python train.py --hidden_act="gelu" --norm_place="pre" --norm_eps=1e-05 --init_std_qkv=0.0265 --dataset="wikipedia_en"
Each number is 128 + 32 x the weight over its row's rms, rounded and kept within 0 to 255. Layers, rows and columns count from 0. Numbers have three digits each. The size before them is the row's rms in percent of the matrix's.

# down: layer 17 MLP down (transposed), 1536x256, rms 0.124, rows 563-646, columns 96-127
# up: layer 17 MLP up, 1536x256, rms 0.175, rows 564-647, columns 96-127
down563 105:161107123116117157140122070108132143147150143163099115130128135103095150139134133065119156126132
up564 100:086131151124184106176074105129120150125086103162142132116180108111119123123124122136075149133110
down564 095:213075156102121121118151128159121143065141126063151146096119168161118145138101125147145097105124
up565 098:175124084126113174128056152151148114154178135139163115158152110133106204051157124157119134084175
down565 088:093099145124075198118124153180112109073137130131091131110140089134135121174055127129068087167072
up566 097:141139155152114096114099125163132128153097153172153196127036165123130156115090112114129160111157
down566 092:078087139151106155135148116081113152115173092123115110109105133123147053156091092181123166117164
up567 101:198125131104119095143124103149133108117147142087185108135113117099194096171161097144068073141075
down567 100:096160157111138148126107072142110133188142134165148063134126045124104135116117088140092165164118
up568 107:073118146172136157093117111111172080075159163126102131122135078135113123112135159150167161110045
down568 091:108138091093101089101078076182133124145121095130140126142194169165118180189096101212193133127133
up569 102:088118130131150141099157116141164176111112127071131133166208134168143106125127164149159109130170
down569 095:118118131157106123183163177146118107158140148160082153127114091113172157105111144215119117176114
up570 099:153112116202128117087095133161160083122082160189187105125108198090116151136098141146099115106094
down570 102:093101132156210115174129156111091126071079136077133120150124118079107097065137124080167162082152
up571 102:092146060179163124174170149132076144116131163150094167131117082106113169099135132070129093177089
down571 105:172196158075154074124102137097148113126130095080140128156098143115170184130102154105154123095080
up572 093:102097156121105137069138070153150118155080090143176131146111132132138172145135122143111157149107
down572 096:135143110116086156140103112131164131114141128064190140122087128105119104106171091166121112101092
up573 094:141095183211170158140157146051100102133146127099166108126077088130116164129091128083107149103127
down573 096:145060092127101132101098163148146161173095181101115147187118132058130106095109155136105143078146
up574 105:097176067128139121104116130139167116123085151197148105117114140130107101156133212155088156157089
down574 099:124098148069127139112110132131116169159145149113124085098146140154134113188064156148116097138184
up575 099:127086075137119104102097171139134123166110182124122131114149140154090172188127136194146148195203
down575 106:196161130146177092097153113114116135147175108115123109158100119132084211115154058153130128153193
up576 102:117150152114081119151128121136184097158148107174144202127087151154149106088146155176161159143141
down576 102:097151153116106167086124162107127131165120136125107096144100171183158154125120117120135075120073
up577 102:110105116076118090158157172199092131098117112190130126118199152103132096133140154178112079170130
down577 105:046040159127137125204108142111096189192099158151101131135106179101123126170129092112083058138100
up578 100:048141131152099118082150176139102155150138146119086133059187135072167149145140144171170134095135
down578 097:223114102124150168124109133095154115132105170102102157150083163095172130120149164194131075109110
up579 096:127115114194134117149095080145159158132143129095098220175138135096130165113184166130138161024131
down579 100:066135165079164108101152122118154102062190174162134142096165171083137134127140137014128154104128
up580 108:089124123148107126104132149140058124111072107184170044116129084135143138160092189091102100138107
down580 105:139158124134125145108107176134132080141176114092162187127144158105121159161016123100102107191118
up581 097:148170141112156106093102163120111119163165121110082070161122133136108095112105152149115153145068
down581 106:091145100173153176158112126160142131127135088154110125150133115084113150077183071099123090124151
up582 100:098132131116095176107098098188150106179129149112141137069091139188171102140102100096127146117067
down582 103:162172152127135157091130085109146165098148133066183107178152134117149080146123135070141082106142
up583 099:157136200131111119153154155141155114157092140152027098113163081134139168097156077167023166150063
down583 099:070176116081127139167095116139104143175186144150104093131160124114124108145164158201161141168089
up584 103:140113064141158132159109147139093171180158067147185101099135094120130201119084137100148212148093
down584 103:127152111108118180124177155127157129148139081150092115114121150081110110140153137157156145124147
up585 098:101096143123128123121118109112058188123114138153140153089157094081166067143110114116087114134137
down585 102:076155114097171054127136117108130093110118143153068101131144124154113119130146141084207138140142
up586 100:125158185069115094073109117136129154085121163118069144127139182094136086098062123091122122144130
down586 092:146133119140093082146101136114089119146138121139130120137147157167093171163166107188118121108076
up587 100:110110153133128174074130120103106075105059169135086174081115083134166164126087136093108144111110
down587 107:127142186110118147148115142097195189121124111171040090152143112142132106127160086128102131141149
up588 096:086054127156112166166116102119118129102157091133191078155151207114061169086114091095155112125156
down588 107:138166087157134140134145196139139156098087140117102166107100164080107108149161102055031114064099
up589 098:144109115092140099086155138129101086114125120104139151139098108116114148132111107120117146117147
down589 094:138105102089083127157103128142093110132064105148186116149065148135113178171124112237150140103099
up590 099:098182170121182179097140123187156116112130108059114149136104130124117106141068089168125059189109
down590 104:126135195136165069113102111197129190100143157121106135089117117116187126121085154151114154083078
up591 096:143133135175172135114164159153131116152122114114103172135068137147117152101109153087061177133084
down591 096:152136124138119138091193087202095099142157099098166142059130158138179128121136110141064138082111
up592 104:140158122121109206139071146148122130185139119156207051096149209090115169132080177111122173179133
down592 097:121127144109110157185109145137113106171133127147120091118140077100133152141100134176125160119100
up593 103:049046079100156084143102102176154094178131158141156145082178147151152140099109149124140163139126
down593 102:116093108156125160149094173136160099144117141124135095172143126085137155184115116138171106147154
up594 100:118130092151173118124173141198102180114112106142094160146186133141127147186101116137071126115117
down594 101:114165160163078123126099138076098116206084114163146096204135115124154160125119156165133130145199
up595 101:131110095090131116148218127139148144116130163126145096144153117151080096078124172106122144170113
down595 099:138157099174066151184097148107091104052157138111168076139143146162155115109131120131113124133133
up596 096:172120100121043146125088072108132114149170108151134061151113160144088173129110118100114125149143
down596 096:198113144085108076177164132152132124100116167139126154175157142140203126169146130141099056124125
up597 100:209137130070233155114147111136119116135082130153125158128142163165065181129084141161081138145138
down597 098:123099118182049106098068127113154189105174097150072125129093077145117116127119168145122143076115
up598 100:137133139149167138164097125123128131097114125101051116058088150174159113129106088114087124155130
down598 095:095061134149147054244115165074076146142141143141097063136098105087114125129097189194128118152124
up599 101:139114139138113136127072118115159148162196158118108083133112098144154128134131126135155144104138
down599 096:115088072119134142124174183105175117200051106163147148101105166119136114101151129200082128153213
up600 099:113093175067120170100166039130165109105103102131149107103137114131095126122137133122112122128123
down600 096:109123105161150116142121151120184148096154119157086154131168111134225059126156096090168139110148
up601 103:165109082148150154089189162145199074200142177147132106081130129121085140186119071109131125174109
down601 105:122186162078163116115131089121153127144139180152123055073117118115102140178134129083094128100135
up602 101:176145078148084129151104173114109192125156106073089124158117145142116178106182110150112167117157
down602 102:125134174152157066116056092126141129124109063147106123068080103181043107187212103106119097139102
up603 099:146138112188189093113141042130160095156143170137114179115122129099144102114129146104126110118136
down603 095:076157124127135148084111109131105156221177126119195103121147167133118100128144163173155129047188
up604 097:098095181150074103125091185160103146133083126140147168134155108155092130185196194158087171096079
down604 094:118104149170101136126141113090135124152147182119122148075197136185177139126091104139153124156145
up605 105:154061122114145103134170156122168106128135134094179122095128096132114158140155090158175139125092
down605 103:119051123150117082107152162147125197169157127123088166194154109182119038110178064089113075117102
up606 099:118121156127193140144157136165124169132098192135123194110107078124123162141152104157121195099101
down606 100:179103146142107150173116123135117135091151128126105101153134175079101105115094119192110134113092
up607 107:192129138138140145121123107074100130129137095107076090110193129152148135113052122152082170155081
down607 106:109096154147107073086151107128134102121168133131088097190125183103181110087134142032159109145169
up608 098:114103131118180111132191137135089124091132068123085094056124115139128103123098160121171098162111
down608 098:150103117198114092137118131067138184140108128140094134167147075038104173127158105132104151145106
up609 107:180157155130104069185138105113102124080098073113167097142117154099102125173144157145181137173168
down609 118:104090095110164123126138209136139118150169160154124156100140130089153113136156093169106176113066
up610 104:125118137125142120128090106165123108142092101109149134144159161140097151097091062069084125104079
down610 103:111074112150174147072074193128105151097149126155130127098138112165118125139128151196144128100140
up611 100:088192129112144047158102110149146185140150090141097112155130151149100143132091082151158145119160
down611 101:118131143100088168140117169076123053137077152083112078209178142141098144132123124133100074068083
up612 095:120083125112142131137129139112132136114091125100124144084193149155124138118107150156115147161120
down612 103:161073130110160147062171142092106127056110093100157092160069138130043098124104205113130078067085
up613 100:154074174158099090166166159170162148120139041064170143110133104138184147101114056122104162152182
down613 099:145141157120131122084099118068143147073121143160148113115203119103108121146115123135137115134154
up614 095:188111111130139138123178138186150113101086181139154097115119123148117104147135133137077151130078
down614 109:147136128092137154123156136127193136201174011138134107083166129143107120124132120057143125119163
up615 105:161103126128091110113117059095095142137141145122117122112150062150146144109167139081116161183097
down615 110:174107145124062117124155103121110135169011116119102142161159093081127164119163086165154151156152
up616 094:118123162174092087107160158135172055112169114159146130127184131168135094149162134135090147121134
down616 109:165135128131177155138143135149116098144144163089127142118175114126129105138107123132151152122127
up617 097:155125153155143125119167153125119131178151153155114096160129168173139098177069118253170134190141
down617 098:131171123124153125095125162153184090090109106159131092125118091101166092162057100116146148161186
up618 098:181143152139123136140139168098135121188109156151076117127137119132159140105089098103156134122179
down618 103:150090124144084139057157116128118155140160137174112081121149125124148127201081091144184080137123
up619 106:117061098083096162134134125116021189122126150154171125167099116156141131121127119078133167091160
down619 109:130125174165067099133097106089169132190096106087113159114172129104129135130169134075124106098108
up620 102:120109142152117147135167146062067141157142124173143103146188096103124157143140136080122124084147
down620 096:097112149142144140121113138091138201159115115150138070113116132142156160073079158219194079087154
up621 100:102097114124096145174033117168142140107162122148082090165132135115143131082109155102141151151185
down621 101:142116125188116175091149165111117107154083152140191158115092096146099111121105109184117163142111
up622 099:154097111149181140107149132120149146105075071134121116150158132133091138143091125195144112072152
down622 093:116135128115135140117134132164146133109145139162147107108101146090120061195087106192146167064110
up623 101:107033160108140127114137109078185079114113069103126160103137062129163123144102141123115148148123
down623 098:121150175179127135140114148170166165158194104057124136109083135117078139077126106089087150141083
up624 100:123079121121150184121230149211107071152159139135210178102143085176119118152110105175078170136129
down624 098:147094140162127131122170142116128158156064103142146104136145141112189135106094084153108148143189
up625 101:137106123185142134102123092116121134164101140101110161115117140123121149142121175111101116158103
down625 106:141168093056080145122120122123058140125148092105119176123137072073073053096116217118126176072119
up626 099:201116110090115184159100078132154170128130116134110112144154094144144205164098125137114151125133
down626 096:132107092174090108130146108032149181124126143147098122101087118116085143137146137239132134145181
up627 099:142093185174135128144142204151171220130111085062093121179125074051180115147139176136109096144187
down627 104:063104109107123110131137160122121093127092150069147115178146105122155133078092131078143114087103
up628 102:184110167082110194197143150080133151136127114168130128126166175167146182074110152070117147129103
down628 098:095137148199098216127158131119079133113148154140097151086197090135090207189153129166113193078049
up629 100:092141118171094175110162125175183134204168105147110120125060112119116185129121115138109150083142
down629 098:142150080144138110129158161098097146154136137095122152196154123145090123144166095167175107072164
up630 097:179145156104087114125132157190112091160162147113098131133115147172080179141122106084146105126194
down630 095:085121124158103172063065109133078135130088132086137157099104137146124128115149100180134152131075
up631 101:072178131108162089083195218123154119138151123151134088111096121129086137199168174141082073132120
down631 111:143085137139135157120119135119188119143110145090181126126087145140110111137184100092104104134120
up632 097:140149088105144085131133083117166166123086175124129128054124187156106177120117108151094175127129
down632 097:153174107151147077122113151149147111112137150087129161041078110137123171153127098086115093108099
up633 100:130115107136120181128106231134210166132148142072128102093116126133110072124168142112151179132162
down633 102:138091077073176163090149119125121177114132203092120084141202132118108123088155144089121083155157
up634 100:122114170130109150107128130126166106143116111184128107147165091161109121174124098133153177078132
down634 102:176147167148187156147099105117143076175090107096080134137109059157143107119132105105146113131148
up635 100:085147144188083103123102102081144153145115133139148109092123141105159109167112101141160193142132
down635 097:119132103100120133123158118148092157154116131091133122115156089100136158113121074203093097052097
up636 102:121165134134120155110132155227140108193176122112106152167089103182164176112067202171096126146160
down636 107:146118117108157159131122115100106105103061081135131078120083171135125164081131146067195097157135
up637 097:092137080149112138092184114121138103133133118082184179116112118152141105067105179159074096161135
down637 093:198121087180086128122128069097144176106158093100145095137143114134094133081115180113168160138163
up638 099:084130122142112088082106130125089185175160088109156124098216131114161169201108191177132150061154
down638 106:145124077215173149102151171090137137148137115128134131093179138141104152147113084149080135082142
up639 100:114080156117078091086141142121147125199119147092108203095171231135132151103128113074098108115072
down639 099:131140098146147127103122096084072089146138112137088177137127057151109179164155123169120152144137
up640 102:114161151103143098146116096128125096131152105134097140099100131166096168146183124159143188161110
down640 100:098161099145091142089076140126076161144048164105151096173143147116175124156131148126093133090099
up641 101:150125144092126129129215157076185090129101132095182114160111149148185086147136149123131129170109
down641 102:110132116129162193127188175101142097172148137224092096162145144159120156147100051167103099075122
up642 097:167137140121072146124116126083177111116078097114116114135091066192126131157134138120124168150146
down642 099:077124125133171101120083143177137110099171137097078065180112131127134127169098146224072162109099
up643 100:142118123128149109150151121128122157146144123122084126164088153156135170079170156100143165186096
down643 095:099067136179214123132115076127121135155104070117058126173168102097136098129110104146118154125154
up644 098:127079157181159116128137135120126113116138151116124159104093119128084125180146137165083146094145
down644 096:159165102140120087135140189112150126062121091137103109079112166104154112117121146135134121126083
up645 102:104168153151160122120160092143107147105106141118136067131154100166071120132036131111136060126135
down645 109:065128119097132098145123059083156113077131123086084114133111165079133148139099204056118094109115
up646 097:135150144126090109107091171125163105150170118113174119109105120083120168122173091225108174115144
down646 095:122161130051121116178193052143145117098111117069082128157172136151173144116168070117121154194085
up647 098:131182195156086124091161073174165140129123130186108139058107104071122161095096102138180116149105